config.yaml
n_layer: 16
d_model: 512
n_head: 8
n_kv_head: 8
head_dim: 64
d_mlp: 1536
vocab_size: 8192
activation: "squared_relu"
norm: "rmsnorm"
norm_place: "pre"
norm_eps: 1e-05
positions: "rope"
rope_base: 7020.0
rope_fraction: 0.5
qk_norm: true
attn_scale: 0.125
bias: "qkv"
tie_embeddings: "early"
parallel_block: false
extras: ["local attention windows", "shifted keys", "gated attention", "value embeddings", "capped logits"]
init: "normal"
init_std_qkv: 0.0163
init_std_o: 0.0
init_std_up: 0.0163
init_std_down: 0.0
optimizer: "muon_variant"
lr: 0.0124
weight_decay: 0.014
lr_head: 0.0131
grad_clip: 2.0
warmup_steps: 144
schedule: "wsd"
decay_fraction: 0.745
decay_shape: "linear"
final_lr_fraction: 0.0
batch_tokens: [131072, 262144]
seq_len: 2048
doc_mask: true
train_tokens: 1643000000
steps: 8688
dataset: "wikipedia_en"
Each number is 128 + 32 x the weight over its row's rms, rounded and kept within 0 to 255. Layers, rows and columns count from 0. Numbers have three digits each. The size before them is the row's rms in percent of the matrix's.

# layer 7 MLP up, 1536x512, rms 0.0799, rows 185-239, columns 0-127
094:174147021066080113190144134128117068167179125066114095106131121182149143087113125112109171144132158112180110141136085110080130165128115103087128079139127099119162147142147125087128143116140122177087156176120138125016096138139154150130096132123172107098163129117125133084126114112121095121093142141132104083099093150092118145135096163183129152129132084200121134068177073191109100134094
096:160175092156102119142109154098046130042199127091133128110172127150132080135124163140109116129115177150071114146108124133133100151177116106146123146165136111101137164099136093143155124143159130070176141089110148163070138135101107107117095143128167165131147180154120125121085171114181138196091125104158134151096107126075075157177130089171171101115128135192184094128126092128118184124110
098:128158124053130140176130079115127083092128141105100139151071195172089078144122095196190164107163123119183135112123148120118158150121139139143113109155096105121159111140135138137086145092120101152133088105118125125120152173106142115146140143082065094193128076167141131161077114110116130140145159147106200114083140108079102112128110093084156113100159150083140133191129118100142096105173
101:122140091084105059117120155100150097102120173114105141107093090121101147121165131169136147120118121188152137163114110123095067077120138121145166162081208125128095086136118159121066165159114099079148122106136156137106172149111131148171147132090177150071127110113037080168111053048149107068089156073069094120143166139122192106142101123154115092172131083132132169107073112153083111134121
087:208165062183149050096103089168135051172141096149112114136080135110146142171152170154218166066155122116095105141134111104183118127159119133139169117143114103120155112119073117096091143186135176140154137060096107129159135153115057148139170102134136155190082147097137155108139140101167097138096123135126164088167173154161103140096151116180133120069134133119101105086137106076160154138123
092:129141121173122120116059142063139139135114112105143124096125169102077164157140109153132114137127097136147110130171090161138101182095080160151101187158160169121046070137127135114065136117186157128083095155173131143071131105097183098132099114125094152141079106094127118133128169127142104116160130121212127072157124150113092125172139127143165113182100152141113151109149105172165106200135
103:128139116085167154119150213122153133147128120183130155185143164069115155131157125108140058148061128115170126108164168180173142114118145086172143166089122122116101127143162118178104098068111068188085124102151101133115096136122158132117077147097155166128096193125118115134103096129130168215139168159139115086137158134091146139127139141103148170192115121162094099171121151080093158142123
102:132125106135195139132096162088107122133096136134200131151146104160142083077159106124130082134123114076126135094148090073107111152167122119130131108138161081118175156146127183114200119179127188111182167141116141112148155117147095219089156160136054214170089156129146089179145084142150128142126139168168089106089118098110158126171151165129078083062187097093143090112165149161098111161083
101:150110070135186086140157157139084137112117186123090125121062138125130133148191116178130129146126162124144106159173120162153139164191082181132107159166126163106112125149068125154087177123165159086120115149094181110109126108152148075136100165129124123132093093150092153113138114176119137142142124166150132196141133122075203153145134125117170077112132117138169020138149106141165113102112
096:115116105152138100102043128169134101136141089135116130128099117162174158144109129086153162106102092153043131128115100121117137080096123127169081117139113127122199125115123174100183151118124165144149161103158192097087112160132109059130173141140147132113121072100156083132178148063107121151112070150139142134145087121129147106095153164141136119138156130097112132117072123130068132127129
099:096118107110134109154116134129128081085101116130177128135108115087180119188143150116149119148123137147140125096070101121136177144188133134155113173128151077117148150162124228105147138148073104178131095106083161178101114115080154095155089064126109146147176098158128114137062158196150113153122163141108129050151154112122106071134101139102098097147205138099111154145088115173132119081080
107:128143132077123177093081090084084204130127087140198116126136162153089164123071108060103129152172177090086056103100155143097134156180164129185082104164149126161150099154153164092175205127122091113128153117096092089203153132117149184143121140152091153117123088137094128090107174132181123152105089134162175151160108119122097180131172147152072086091115094118156161161208112129166193176114
102:165127158089094160133167116097121113131108130109127134121136107074189091136104133112085108141146130183170122148194074128149103117116103122091109110198105051079132166079096110132115103140118128115122159091114128141100131136086175149100131134145145170135146101076170090109156188108162119087087146072107110163130108077163105194159137056066118154142098148134093130158112115118138161121218
093:165177115147159105079097132104153167131062112140134123189118078154149153186136132099126125108163097106176135105115133115122139123126083114129156121094174094127170116085191151101200131123129182091148117175162097127121115088175097081110166104121125182113123169123138185132108081113175153175143154114132150167111111075184143128151112142087173104123124129126097131083134074163135166069157
112:165152155133076081140155179100111096146157112049132090087156111091128215140182083077116150154140090101138122164147136127091093076195107166128105123092130176131137084143162119156144163157106108140123077076167140092112105080122124143104135086101083124127132142119110124160111170255146157129153162109142167166146078142155108063087151132155116146101161046111100144109149090120143096086124
086:049176106102127131195139184133095138141171128155148119154107118128180103158148133077165134102152082115150163147128108114136161142135097135077131076102048145118073119117130158116108155153126166153124155074110100135105066170125154188128106134073088150202167160170177156044226087129139126129165138081118092120094075153118115104092083128096108104126153178133133129155179232119166136105109
103:164194063148120152111092099159121153065143117134066131116128140119151127135165162121149109153139130115095139116131094121116107111111102146152086145136137096070137144143150110103115066201113139103135105113167111168148093150113126069151179154170171143142144100187161136124147136134208156100123119133157154096138136191106100174160113080144137143123133204125099185104048135140097123114098
112:074125118154083108131146088116113131133147148161115152092199135148171108153113072128090095073146134193138122158139131125073166116154130076165133115109084149173172099130119198121138102127115080129113177134174153092132119140185147134170149127097156140116115085142043150083132199114148129154131184118134164116184120092092106125087094131123083116129134082174166150098131157129094142131147
106:105099134060077112166115187121142119066145151114120137164147114128131160122107135113122164075107158095125165111150133156159125092121105066092100132092120094111116132139158154145111173137116113127129080092115132126116123154158106120108046121160103144105123198091161119188119134113164206133114135113147072136106059111108217116127121090112151132154131066156116068137101067070065150122085
098:108189132074096117138128123099161081120171060066094121184110087128084170082144124107098152106171139077096171115138118101109202135146154128127131100111107142158103140104151112094122060122166147152089101162135116103123104131078101154153115161099219182110134070125114075146168092167134129125177083193154087124164152151111111122128116113170108186161048118130127125053113115142087155123110
092:099133119188073071098221106097105138103118079116162164144104120146120103106147143145135140160078108168111112177143123077134134149151124098093096143150134118172147105124134157088162088151101068045177096146111161145127110094118103105121110180076113109123108152140151121169147131130167066165126181159120149159125093077076174115089127127157095181143116091126108107120135138124103095095100
108:134132148134080118119185107092166101074110079143121158107138141120149135084150112136084196181123051048141094151163145085112046182186106124105135196084091128133172106132105105144092154146100119149183106090154106132115060147155137088170087108152142133090204110145169118089123168064183161130114111098128116115163101108152157067100073080190142083111088156165086129102127137113171153091158
101:078132187081124153119093169109104065138116071158143150075161111132105156117077152146092139138112187064142049188075135115116157105140095127113126102082127114093132107108153111112110138178126164129088130128155117075159185160102137137106157125096131103139126121146123091134148082116083176048134152124153143119133120143149062166115086173104172090154084138129094067093114101185158101136188
095:183031106118093097061110142103114052113178105084125123125130139145133167132129102074111155107119138112109121119109084062186105093082111107162143105136098108144125137158098149107172151086072116110143154147126141155133088104186135115143143087118167129060126150171174075149139147143164131102181136094121068115093103148146127120151108131145113095146088158152159153124077098117107119151083
102:154152155131150095126154167082171128223134136166146156155130120110140191168116124124140138090118139140118074087127161104141094161058076104145138141155175180098113110133126128122141153110081101124090195173071100152091116165120133071133165143163096112187127178147152115095098095071147115151151163097099146084098099075164202115140143133097104111099114137186160044098175127194107133169104
095:096072185101085107103085159163221127121131172079131125130128068125139123176105102062097094078176105116147112118120172200156160087126062129093091175123080116110115100166151150106191098124153126136200156189118151125146104168112131151111188136164135138146106107136168130116081113156112126127164056147067180118125143141093201163103168076092149099074162179086125092135136171089089151116116
090:153152115112162104110109134150068058178101106108131144081112147175149133105122122132129146140088169086113113180153118095088149126073165161199117133105143088099134149124139135199099128208111061126147126142150208140105129074150144215116146104094084122138107121093117062162098118117138119144158153111125115171098152176095113173142078099091147109117122110109108137182099165153132115160103
104:150162124097133103124161116108103164116078071146152120162137113129160137191090122104130176110123176145188193152082116152199127113149119125157151058104126137103123118149167127157155093207163106108183108099130113119184098157131101118095091105109177096126140131143079129125139149153154162105091201166111140124154096105142142143141156062150124052098140177146053079105163135126166172123179
098:105167209083111180185061112068175084122056094102116127099063134105137153141143173084143112134107116084049088132110158106071134140140156112121082117136062097138171176055137149129134115208174107121123137123126150102063138131109149063112086194139123123133075161152224059121113144152085120143144100169122057119085166127162116099123143141099155107151146201098098145112132127138134143109095
097:149120144065147123083103139138110173166175158120126104098200122114157111145149133148124100081061148121081138158111105151131128150136104098137198108198109115148131169129139110126105139137085153139152157189136092164059122051187158164131132101111094101155164089147121079202168180121147123119151105198138124113151125147186108063196143138110119119094255163130154105101117108129137156142147
102:071125169082067180126155114096160107111122151092114112144138116151151147174136182100104135108165166147076121166123063186102111124092083086092152075135149147148157175150098141144128113099143095088136202057112126108087109122139174121134093077117104133145179129119145163158171084131090108104133149049145189164132127088134088125172115130107131150138101119092134152079090149150205141074093
103:097114113046090141125161144104155073132148072130144126133130145146097143130173197100071165082138135133142081183094101127130175091144115189110165112091112097143110091141119167172095075160045146141131166202107189108100139138129168173111127114065125151091073146137146139124153137127158156129124167094109112171165118136052114187159122170125067108071103099119132063189098142157132112086108
086:143170226163065222113162130159140048172141086101172118145183137130141114146136139123087098122148130175118136143091157092103117127172162121193162131068159151151104190118121157158079123162101133150167090142148119101133104116161132093158155108143181111132159149093061122123113145125162096088102171077188147132123101172183118122142101187097134120137127164149140127097116095112075100106109
100:114183140075149112132079111093113158136114118119151125118179097172135173018144109163124103131108109082107172125168138169123150128129106116157090135120117113176092137108135132120182093176112169092136144099157139171118173133143190148123104149200075188084125143103088165175152075117144187126132106104086095135094096075102101204122173149150104156141091131174126089111129158205102164197160
101:103105144099066153116110163135129158093155128175102143100115132089148095154127099121110069159124092084139124148152132122089164190124159112113146170137155130128162177165126163097206125149122179127146083139166129146088133133138128088099124164063099130069145101076117158105117130159183147106093135073072102117138113136066104134202136172140150117199151129171129174096098119155176146158134
103:128161115109131151091116176178136112089099142044118134167103120137181155087160114115077100177139136152123180164172142120139165156129109066137151134111113101069072113126099137168105093174200120158131117165148117115140076128126139153119123121149215112077192132164110190105122137130102122096118079100113118119099110161081127060110131126127121109142131125055140119129135165129155121081076
098:153163153070127180134195249169136131122106160079159155085093114113159145177132133116183092074109125116124088188134159100164202114150175041170091114206133166126169143127136087115106137171139095148139157119116165143118112052154170158118122157148142147158148108187129131164124147119133111156112143146136131113147138134109085172173080183114118171165072140078116081151157081114164039139176
098:118192151110055147158125113158097105130118111102135127153099112121106142124080088111128139123046172178125120122147126142162154148135139133168090126133185130107164095130173085124097151078156157130095089114105090094134149093115182111155116132124126155113144094189118138125152130202141172100199125130150134101118124112163187057153170102102131138123091141120109195164065152124095178177169
104:113051174067142086070157123125095139120161160083113142121142121121115137175157134154142095139065122107157104134176089141101192076164126108120137129058184135115157088131056152180144084107015124128183181139146189072178142142107105118137068111141119113114070096087141094139184114096173139111152120130103161126120132143098151105108145139164141145093104149154135097089057076112079124110162
108:094132084173107183084076087159126086128152156096103135162132157160145075104122144142129167093123086054119136096116120079122138116165130173126111148083152087100138090059137139140134120130094057180090132120080133094176117142158118135125143179140122203155138160146151112184130137133148076131188092095109145130081111152094114143155083124180169108175096105117098114123131163128115108162165
102:137097134078099105150161194140115123162171122057117126143118116111114117138156145106113120186126098128134141093197172130093062154092153086141171158115163091115150096155129134098082137111127112110168104140152138093141184126125101172155152126052136091121091141139117082065108092092182112121109078111120158121106140144120164095119130166183049096116170102072135177112148201141130126098140
093:124183138137169116132130175108123062140144122096155123146145108142135117098171159094152110164122130142115081157142143127128093123067125100146166149162169059139160094192086096081156104164134145155120099138139066151126120142130153082098125123135110132068156185135081118129153148038117110102116213109195161130126122131181142124101143174133063167183201144139105139129115113070128188101103
100:140210111125125085143089111116185067167168144119177126101128116102218132127097143097090126083152136107129143155191098139105138094159105102141103105050115129096143114136123193094130131109132162076099077126176139144116082096157090135086153152124082113114162117141077150162081159126144141095135101140078167092163182169159121109168088138117159142096134116109166097090153086163121051110092
108:161109097087150167149091127128143099195087202129123139137180149130157114130100159093124114204099069134132117117121109104109144159139105151160100103140196119087163174109080067151120151110121131075148120141140137107095092126121095159097165136174061072089153099107038126149150154108162124120133109139133121128117150146162078109098046162146135140113172155106126128147093141175200093116140
081:150107113153100103089091169104153128156121107101157116173166157132179129152085132182149113121079149117106167106122164113160117137130131136123118168176091140063113136127154125166140171113105155169125112111160098108067108125143126080155151101217135135083155150096140148123114173096092118165120097128118120120143195032163137112130147154119105153077135110085149129158161131124156103118135
098:127080156090069065101149147084135173094096078158085138146067125139139079112134105106077166090181111072158154134127083119151110112143095188153152180188167132134082094189128156114121138073132124078114216148167105107078171159097069057056119134108181142078136121125078095157132104144130065121108174065149135081155119144125121138174150165153107101102153094128143098123181078108116123112144
097:188140255036134194108111147172172016093158066124126129110106119203140049130132156148150109135162114138145116134127145146081138108105151127131135151129129101161123145097135177182142162130113155131133072136141119161053113090161109159157133095122132165127122133093120077103087133139145185151125083162116128162165132098113157158104127143085097123081180135075148113092104119219152150153171
104:122102168095159166104192128098108087104123128099080125195130121073079144140159099146091157168201114109161113161113102145082136184096233119112110182116135186153138091022119101063138148122108104094164140098148171096091184145080110102169125139141124133094135129161117142088163114141142129148150110181128143151181140100141098093099162173122147107142128131166092115148142129161110155129119
108:100132140056143179140105117117154089188093168109166176142128103153089107088116073082129155149145103142147029151142112077176104134121148119145099161118150157077128145193146149117125118173192122185111118172163134148102125147068095128172134176155139185121119071147150119151076119191076166215109129171137130109111115092118175113095143112081115119172141085105143129131154138088187149145132
102:116124128141079150106164125091109150168156118143157109131146130112089109128154121162149109120083120069130071090104139120071137132109096117099215045149119171165172126118100173129108094179095113199150120171107153140208075121108193078140132134148122107102135103162133164110135151188154111179128073135091069152149166086094141102089151107180085130146100138152204158147148095140127095140089
108:087137133139157148125123162096144166151112131108088151128122198134141165125127111150136174121101191110168115112075154116159103138191177090157153065098093095082107138122172129122151072122156134077124118089128060189112122167117117155137136142178118140126170084147045157153144075067116130123114077077121139088101047117069153105192189141158184127163153127148138196163094112110123111106113
099:116154106105104134139075049129155164138176123099166136109105153134143152139135125106165065146072137136119092120122124112132191173110095177149171123160112091149142114070041116144186149103055143127206104142168172127145147149126152145080104123160097168107159137153090116126153171169162095073125215119193114125075093150146073092148127134146076161113105147153155150105078141135191134165209
089:052139114052150220203191080116144100164137103151200108142092125129146094130135093169089122139065168150120132141153126120113151141124129134152155150154148128152164162129130143128152120144184145138110141150134117153095128088141142162136120110132130132133096127126090097130122087137132120180205154132110116093101135135158128103146184111099132134104154183058108131154142140120140147121164
097:087136118174153060117116171080156135098135078085146154092124150114125168174143110125129161152152142122127118117151094157158103119111084135137083083112116102065082112112152098110161131188150141111104075113061118153112129184153096108138092146148140090078128128142111146153100154143196088176154114085143122080113098115099182134109112123082124151178086128102074114122089074092162077151133
103:117170132136150118167109136075113136113111162122157137129135118179117131177153115091131138112137143105099111163191127076169130139157112132083078074150128053143100152142084132139085146128117136135096141110093139174130127128129135156194171121122112123082111094145083101113184144169149064154124132092134122111127160188146200103150130155105126138146165145097184143133112075111125143109159
# layer 7 MLP down (transposed), 1536x512, rms 0.0461, rows 185-238, columns 0-127
100:137078135124140193115114157112123118146092134110128096095060152070105110087139173178156102112186156112166132080121158158149190104141123092166079166159134124114126152121138104153087061115116140082139105149164150125117124136161166118116114143136126129177152116136180127106128192099145165090148138113157099107101067116129122124129155188079125083132115120142167053109168134136193116149122
099:080099155087157077127099116123133147092117137137127125110187120138135047148130142138099099105126121152057129089137087149156150182109134139110101117148132145119133083122171123130135090114143138140144115102111119146198163117111080067118164144161125135095146138130123017161144177215135147172129141129123135190098132098174073123121162077135138127097117138126095128097118143072152147114066
105:098179142077103138037168129132103151164105127131155165130145086138130145139108148126173109091164140093134087132140125107142109164154122132162115140129087087131126116114122081110125116098179164105166131085126158106141132142105134144134119197125142136093125095139171178120158164059138154153142117149127177081141131142067086094139149164117097136160147161143068112091137145150138104137140
094:173154083164201083160086089135165117089139159130046085142094137117120108139164070132119120116080119078119092145146139094171124078080162147116103073129159131156107102138063136111114115069114135202090113153131120106103131095130084119146118149164157156165118107127108109104104095068141140154162102130127101091154172134174085119150178105163154176075118135137146114175151167176222131088163
092:155205049174173088055181155105119184122117124162155120124126046134134130141099160154138106178097090141134163108096142182096137144125178115207158107161181153159151129139173130089176142113107127088110097134063115084112186108134113152093147168148154117133123117136084167106128152153160113103100135077128120070156178086150080089128186144102063032125148113151074200128108123115129161214101
095:118104167112137145086174133157153133077171110114102114196097151135094073172100059096105154077146157170106137127108143155161103165126150122106130119107206133128108184168062079135199081107096162070113129119114148196093168134139149077167164090174168078111148080119088190149098075154119174183148119156147175155098111130141152176188147134094099146187153100068098137104098172148102139137149
109:133151102107116107148117107121085146155178124149150120170114159107165119124176133081206142164083150112073115161161145123053145167148079203183099117139168229117111100199143207108116118099088127127125169055124107098165065122116194130126199090158122170091090102109094090097095151161121118146163115125167130091117141122138149087180120122159071162135095099127132134116167159093102079146210
103:128140112113123147131140141149149124140154087101132111132189136132188096078120109121124126126187158151156165104145147107113123170123133105121128137137148115079135048129192153165124122136137127156166082179141135162110129151122100165141132107152053077126155159158151048124129076158076080093168127071113101118149078100167147149170102124143105063226097126131104145150093101119118136053143
100:135091189144103127147113133148170137110127176084110095122132107144131092131150177147095153130124085077150121111137090145128069150133172103129138118114117177086118131076192182087071152120134118156025160133063109143089191127120122140142129121110110171123096102094080063097104100156082124131092109104121084143098188149084194103153127092144153113141113125077181166124107107121083116117133
099:095163179052100111136157139127094159191087161116174114157151096071089095094174094114092154142164166126149111112094195077093188110131119128136144114125120116153134158179076137070160136079139151124102100148120202158136153126159129129112135108123128146097119159093219125117086161089103134153121156148114155152107128105050159088118112085077143142185204184130131151110156111129086131119102
096:101100103120119129172135192103154170142101108131157148077178110128118128134105155093123100125126122131118083151106154137110162149136166105073141120118074139149138159161124136144157084096138115105095076078154131149132119157158127122088102132097134143099126110134110108118097107170132097118183139113114130132161132177020101059103104141087107102146151108123106177134134101140126131108120
106:093161163184133123087180200140093155134120103139151161100115075144178075168116170072136183125076096163097174071127115115115125109099138135159102156142126120148137075103032130128130115070121095165109151157142139099145149136140146127130182123092162094160162173121124162096084119157129143123164144095166137119156143184093091161095148147183102107150132117128087139123126109054148113106156
105:115126180189159131103143102114095168139097109138112110127066147171135187130147142122104141205118087149148113126196168136127133158091090098125108143155147169183161102120142145120116123122140133109178151119167118164133076175092119162134141090158104109144124068158091115164095092146177135146196081154132129113128118160200113148108114186118146132159145148119114104114088159153101129076107
097:083138127175125148157110179088142116141118132130151164113140144132104184131147132159129173132128145142091079129129122116154153094164121112155149117158138098104181115123111138094108169154107202177102124133148130173146115118134149050084174140140147123124116158125110163129063164098078092128128121126055133137125168098077088116080079150160139125082146121176150090149116104169171141128101
108:107165114139165145116095133188091155166101162136058098114127113107097081126066088179088154088154134092055111157107153139096149144144195192070151095108154161120164183133071058125121176163115133120149150169108111083164167084148146155101149116123072101089092087066102086141135127236129125094163091172137126157164114195173112139152093078174094097170122132151133119079144104102176105108132
089:210046148133210144115126084186119120146097124164124155092095134192126173084161147107101136120102175116120031079124095163189128122177119130144113128185113156124191085107166077109135118145105081066079103087082123112101154046157159130220111163119130136137144095149148128179178089153135133119159103150135110013085158165112149140173127137152157106074150159160181155129130080140040096114094
093:139125191062173098094171238129140135131112155156106117130093131178081132137106154084132085170126098118143126121112180136119136069142107156106117114151125136068169118156122116104105133113083105125125166111154186161134148112130146102119129093118122124130145072142121086120078148065043138152084135141120124175170146123119123045087132150121166159160123103074119145154110166119131155058087
111:114064147165126093145134110113087063102122121100104113087139195158098145121129108135088144096100168093153118183107178073170067129119171192107157125134174111137119145118102166115172140153062111156146113078171070153152127116134152167112110088101105165149112154165109146112133080199072104135185174081137143100114160114122145111091123115119183131114148113127143117126116088113102136152185
107:114168187181113075117117121093161132140097136133107103191109103135105169102159176096162116154142154141161159050202095156150080147130156115170207091119172105110087147054169073106100086213098149127125081096055125146083108108093159135113090108084127120124125145089091168142161124151142163105157164123142172159143045149116122204071107119093097117153115127092111128154152090142188147114133
103:142074121136173191119073105149071148156116079141124136167128158131168119156109062075135120164101135169178149159135167157123127086100111155105103107121096149119154090142130140122135127070168127152101178124164200146050104123090205149148113104115144160065181135100106197131050155103117169135133097124120116094116162141167141142160163165141169037139152137169102092130109094175175090082123
098:147126143066087117150054135098121079103095201152117150125148121034177142112133141070059123150096186091080122140180140136099124110085097201103154174137131166195150109166124127087143097181092100059104110129088160074110164147080133155108137089129147161104150120130119118126092134103156128107102082183136136132147099142122104155071092172167130210062114081088116166093133106100148102128171
096:194119139185117103132126150191150099114115126157216166099173139145133123062136077097148170084118067135156176145134204118157095158072053166108156094135086136117175150100072165109122174098160100120144072100165137131119139100179166091139124097116196119158126144068136178136150140129054141130132138160137110150069151112191124169096166076136118093109160137102096113076160165062160181085123
101:189062158129070121182178154089127132162115184121146152118144157194192161171131146092173185131111128118125111097118198129152100115099119118162102161141099126129099158162065132169128131136169172093093161124055166133115147129120101152193118071162155110138129127068143110127121127090170158104168127102138114118118185075130163125158121122123143167115096184183141164075183107125138184135152
104:131185094133180149152128118088120177131127141134069153149154158099099124155129103125106113105156123147140108128113121121186099092157144127104119119136177105180142085087146150126104133083157150061099060130131159097087138102148180096195224132129121137175091123082138124125150165135112178127156169129184160157134138153151134093128126089140122091162118165127113139147175135152126140127161
104:150167082125153163129082157160102109123115129082077112165078128097136127171147109128136129152108108121050135123172115106195112208155185097107092134136136215150119179116112139139210111102128166173253127146149178142144171107081142119143162135107156142155163080079139127166135122144089087128143145145152157134108071205154079098065119115128142156162189108122134121144125130128148116125160
101:170203115164122139165140089112064157158151143106113100122145116133102127112103149037132121104160151137143169065091164192077150134172123140170063126116157173067130141128112113071135163110112123167125124106165136135106095167111123160134113109127150180121106111095129165103084137097143101130150131176178185122089105045153187143150113123119100179142156113115138187159101092148190074118191
101:114089217132159115127113107144189160076119107137164123122142150206071150150065127136132071098118151151095168108114131147072110135097146106071091144089102184154090151100155107072091174132130084132100142101118106117128120078133177103115106154136147148100195085180150173107209162113133137152126091051099131156178120045135171167074188174093118159081093101148120115117129147092143160117158
101:089109085171146145118128123087068095116047131132106109154118134111133161091142129097093170119058138111087098167124124075083097168166131173128165099115130095083142125152143152119139120101090130110157163172115122134137077197159171147122114156121171150142117132046093148104104084089206135123097122065141149137040141215111157142114131129160164048146139129095059131151149122177172212110148
101:141130147113094154160163167043200162145136102147126077072076094099131109120079158124144133161116098127152154076112135098092073130156137152109148111166133145134113136136153078080163098155115187122115142173057094094139151080152161158133123205126119141078148131063125151093122156111100077159163161192096065109127114127098128135099117150119168120185090137133135160115138165169097174105087
099:095189108176107168150076100091146138161202123192139138073189128113164070171099128197123119132116151133109145110132092088109103080140096129072181117124122186163104120148139100116047138111162164118109148138124064128163079101214125101113114094110140113130099137177094137131138154148155095151142184196062124180158103128152061116134085137167109155168135131118168144120164105111153130166108
105:155164169064142104124114123161158110139221143108129065152186076101128097160123090144168148163121159111108140201154109098109092183183131048130129109069092148116127064061129100102086117135187114116125129109132089152105114069195127164153081120063141107081163128109122145129057078110144109149183111086138136150142181164125119071161144090104121089134110103120132109142116111095114118133147
102:171169185180103107140072088109144171146141128099095075168106120071104098134119157142123114088116101095093154125092134114122102091106161109152105182110113138142214095167148077151028105115176137121088136104163128126105101138133138174157108130131200080102120171177144134132102112133097086123164139173184100161152130100144147113127155153144129107120181136099099146139195158109149105191150
094:081123065069157055122061147070032142111104132093128108083151131146178139170146013147150185124091148110100163115153078135117101131140146068074108112116140091083142060119143114105133113147142150164134174145099125148086125112154185109113111129096144152172143150177208127111102111124208152109142113141164113148135137129115139158145132193062155114124068129131165112151176161173097106192185
097:156109108147145168163127187163155136140108132133128113128174186103102153185124140132088101129086181119127092037134168163175106108126093074136166132173072153137127183113099192135166128088142134119149083136139128141088140112149137189040190228147081068088110143122149080146137148134140128107076083115133149104111144047085094139117115172110101126118011133124156133129157104159173149124115
103:119121160110133094142120074166159146122082151085114163090120132103135086098137151186074142115112196084093153136078125134152130114206101107127094132148078098122153137152128154132133134122142160109149133153111119121084203119123122111138127163145103085119099153155243151116158185140130140099117111167132143129172121104130156118103098067119132160153079148104093130105087114116141087161137
101:141069140173114088108154161078147132142072115081115110166144155203102147072167086146146110115120145118141106091131104108130176121082104118104153172150128114081125180114089127145154120117109177136118160125148109161115082083133125150170094102091110144188114155138141147136136130106182177154129090128128178148087050155090124158121129096060152156146164225152146140086187165121110126098115
094:126144048121150094108057059092137121095103180098089172118154116107139142049149116109128088147144077128111084117134107085089162143184136139163129139125137154110160124099084054149079062157094086146147132179118073174142098132078144086143103079138134161112156144164148082197149093123162124110122144103108112106137118125146079159170140123128094167069122137086187153156184088100124101074102
099:126077126103146152104103118114178181134113151119130122166130093104131112123098039183114111092112166134136097109104097208211126124104157188140174144120145122078130147100129103127188104156067156103136118080138164147180087162134134108160155144124157129108091176122112142085107045126157135129115107177171160127161136136146127075131126108178087108114078123141133110110148122189138139146125
101:149166062149121081101081173118104172174132153109143127103188099058158156152083196194121181155152134096178180128191153178194185053077147075115142124146117121084105135158099158154168185147106104150144121088079137158182142087122158128114212156092133151103109115103129191091134166101089106134109181117136140195101130118112176108171147121174110100131082092091098078165129130107145143132152
092:154122233094140113134158126144187115091182053105167141148135131131121107173114154119095124101170119013137166145137134098114117181122116124085127067069088149190102060094143111096122105143161118091134144109085141083156092073056139157147149131111139126103185106085159085121120153137165156133135113134163144124120140092146156104068105127076100153074091077127085145131114142057105149140137
101:081135169125133099070067101123141170090150077105162131156140102189128084120128084133121173144143058111119065121162147162127111134123082128125115128104189136101118169093142133108193087117097067105175076107135102129133119133136212132057098128201142167142156113122115165190178121149117128132137136133147168184114099141131148061109102134101089123095101183113146179078148122184099145132069
102:125135092107112178120154084111113152134095167162132135102117170105083085148123090109142103114131139123146183135086139120149112132101167110089044064108116148083111099171076095147146158195039082129148196058086096119153172088144145140124116141160138167127139123143178102187127110183140154099183054105143113142171111061163134126131157116140178045170083130134146142116160131092139158163196
099:065076077127087149107165117105094158124119176062168094117099170136170089103119138141085090079075172202120087187146122081078137149150178073170111191122150126098168118120132118061115092083147130085104172094111107137119100130161146121087141156133169145141069201098165091123102140118145120090093226155094066095146111129114108095170163143191163122106154109092079059098121085105113120132105
104:180141131072137082130084198113154091120101151153115124140145127127076119113104161108111131158101089110127147128106060161189093103148120093117133105169162129150150102112155120095112069129158078070105163177089127131137118138113134185081140084132114108121155120083097077137094179130120127106136158154125087116157130125141116069136067086116143106101122188083121144158106064099135139126187
088:117094253130054134128124086133104034101129132151115152143086151102084112091076093158147057081119132158115144100144123133142072124086156192136143121168165158101082102204145113136165105133125188124125143103125080096093127112117126115177143149056126163179151169086157164094119159087111123139131105082166165118108147151085098156113087155101163111147104089145137136099148179114128204176137
099:153051128116065149122120150133148090192093145064179145124153141150130145155131092108125114162151115166176091087133136134156128096118137109138126162166092159118052147183141155050166098140135199116103128127131109089097129141125124029100110101150100118049119087133153140203124112132100127124166160134156084147130107130161106176096145115105105116086129110140150147138153124216088146143186
102:087169106133107155184206187099120169179138152136091156193076145102152137167138161154145105118141105121142099132132122200139115071158165151134110157100128202162098138108169146073132137145155059115109090093170080108125156118137110117042151142172066128115177157112166122144156080131167151079138086140106127109146105133151119163154173047112128186115114151148105117163151110077081182137105
107:154092095150097142162163130154163176158101121185108111092142093122140117101066161125154169077124133118140177156108095115098146161103219151184097151117152106107158156140202119092139141180182129174096114166113152124176090182090138132091161054155170123088075111091093124119071093114137035117111133095162222105104129088122163129147153164174112183143136112134121109141127111122126157147105
106:052135099179117112139155121138073171114163109115140114160116188122146130167134080076079131147107134174126171135110121050072146048097174178176102135093168162151188144166143152120134136092108149210102186159161163105133141095118123119097107176169137099136092129125165207101124094152144116117148143121138167161174184144147106139148134134086137170153096111130137184184149161172190120156137
104:125142146101128102125097125119208101131131130104143093092099109096133168110153134094099074090138105123138155117124082112126181116135110096124097114154155099183103149133133124203143092133085150136081192176094104148114111183081184093168050110054098053153059126175101099185118129152156098128120104103100134086141060148141122122075160117170097133098161128157176119153110124081115070073124
102:127114101205124106118193098151087140147118097142141123182137191120111122188116100082134149161125161100090162132074087097171136103090072181183120086129092174125079126121135109155075150058146144211105142144121073109168119168127093051154113164080127157090173136101155094111189153209162125128062167141130119139109169072116144108106160097106143102110121093091158134126128150123090121083104
100:124115161138108049082179108122138128095093108103132110136108088119123089122129151175181107131142128143115118118137121146098083109172096175111082116127180226087093142114156132104111088155121168125084157115183124119152180196137180141147117107189116133091131126136100126054143074097126137108094147126149110185183193133120126080125117082113179099132123158164138142135167110152173082099152
092:117134103184149031058065143154117219080122102118130167119180165154124116049094105161166132150066127102135125078118145221143125123099110116166096058072082105119100120158137101121130139171060137176170136165125116139131134119219166154087151146141130149102114138158125135096098132121123173157193142131163083106122141136117051141111134152129127137117168122088073121092126149100152140067133
098:110097118119121149142094136160085126125139106137111121183140106118102122141234072157147159127045148120153164152099117200114051087138157110133125208111133133157073147105157172085177146161121103156155106128109077153130189113163142104132099167157106115125130133142149104137088188135135161141208147180133203113119140156120094071141145085114150149137164149076139100176159115132123100158122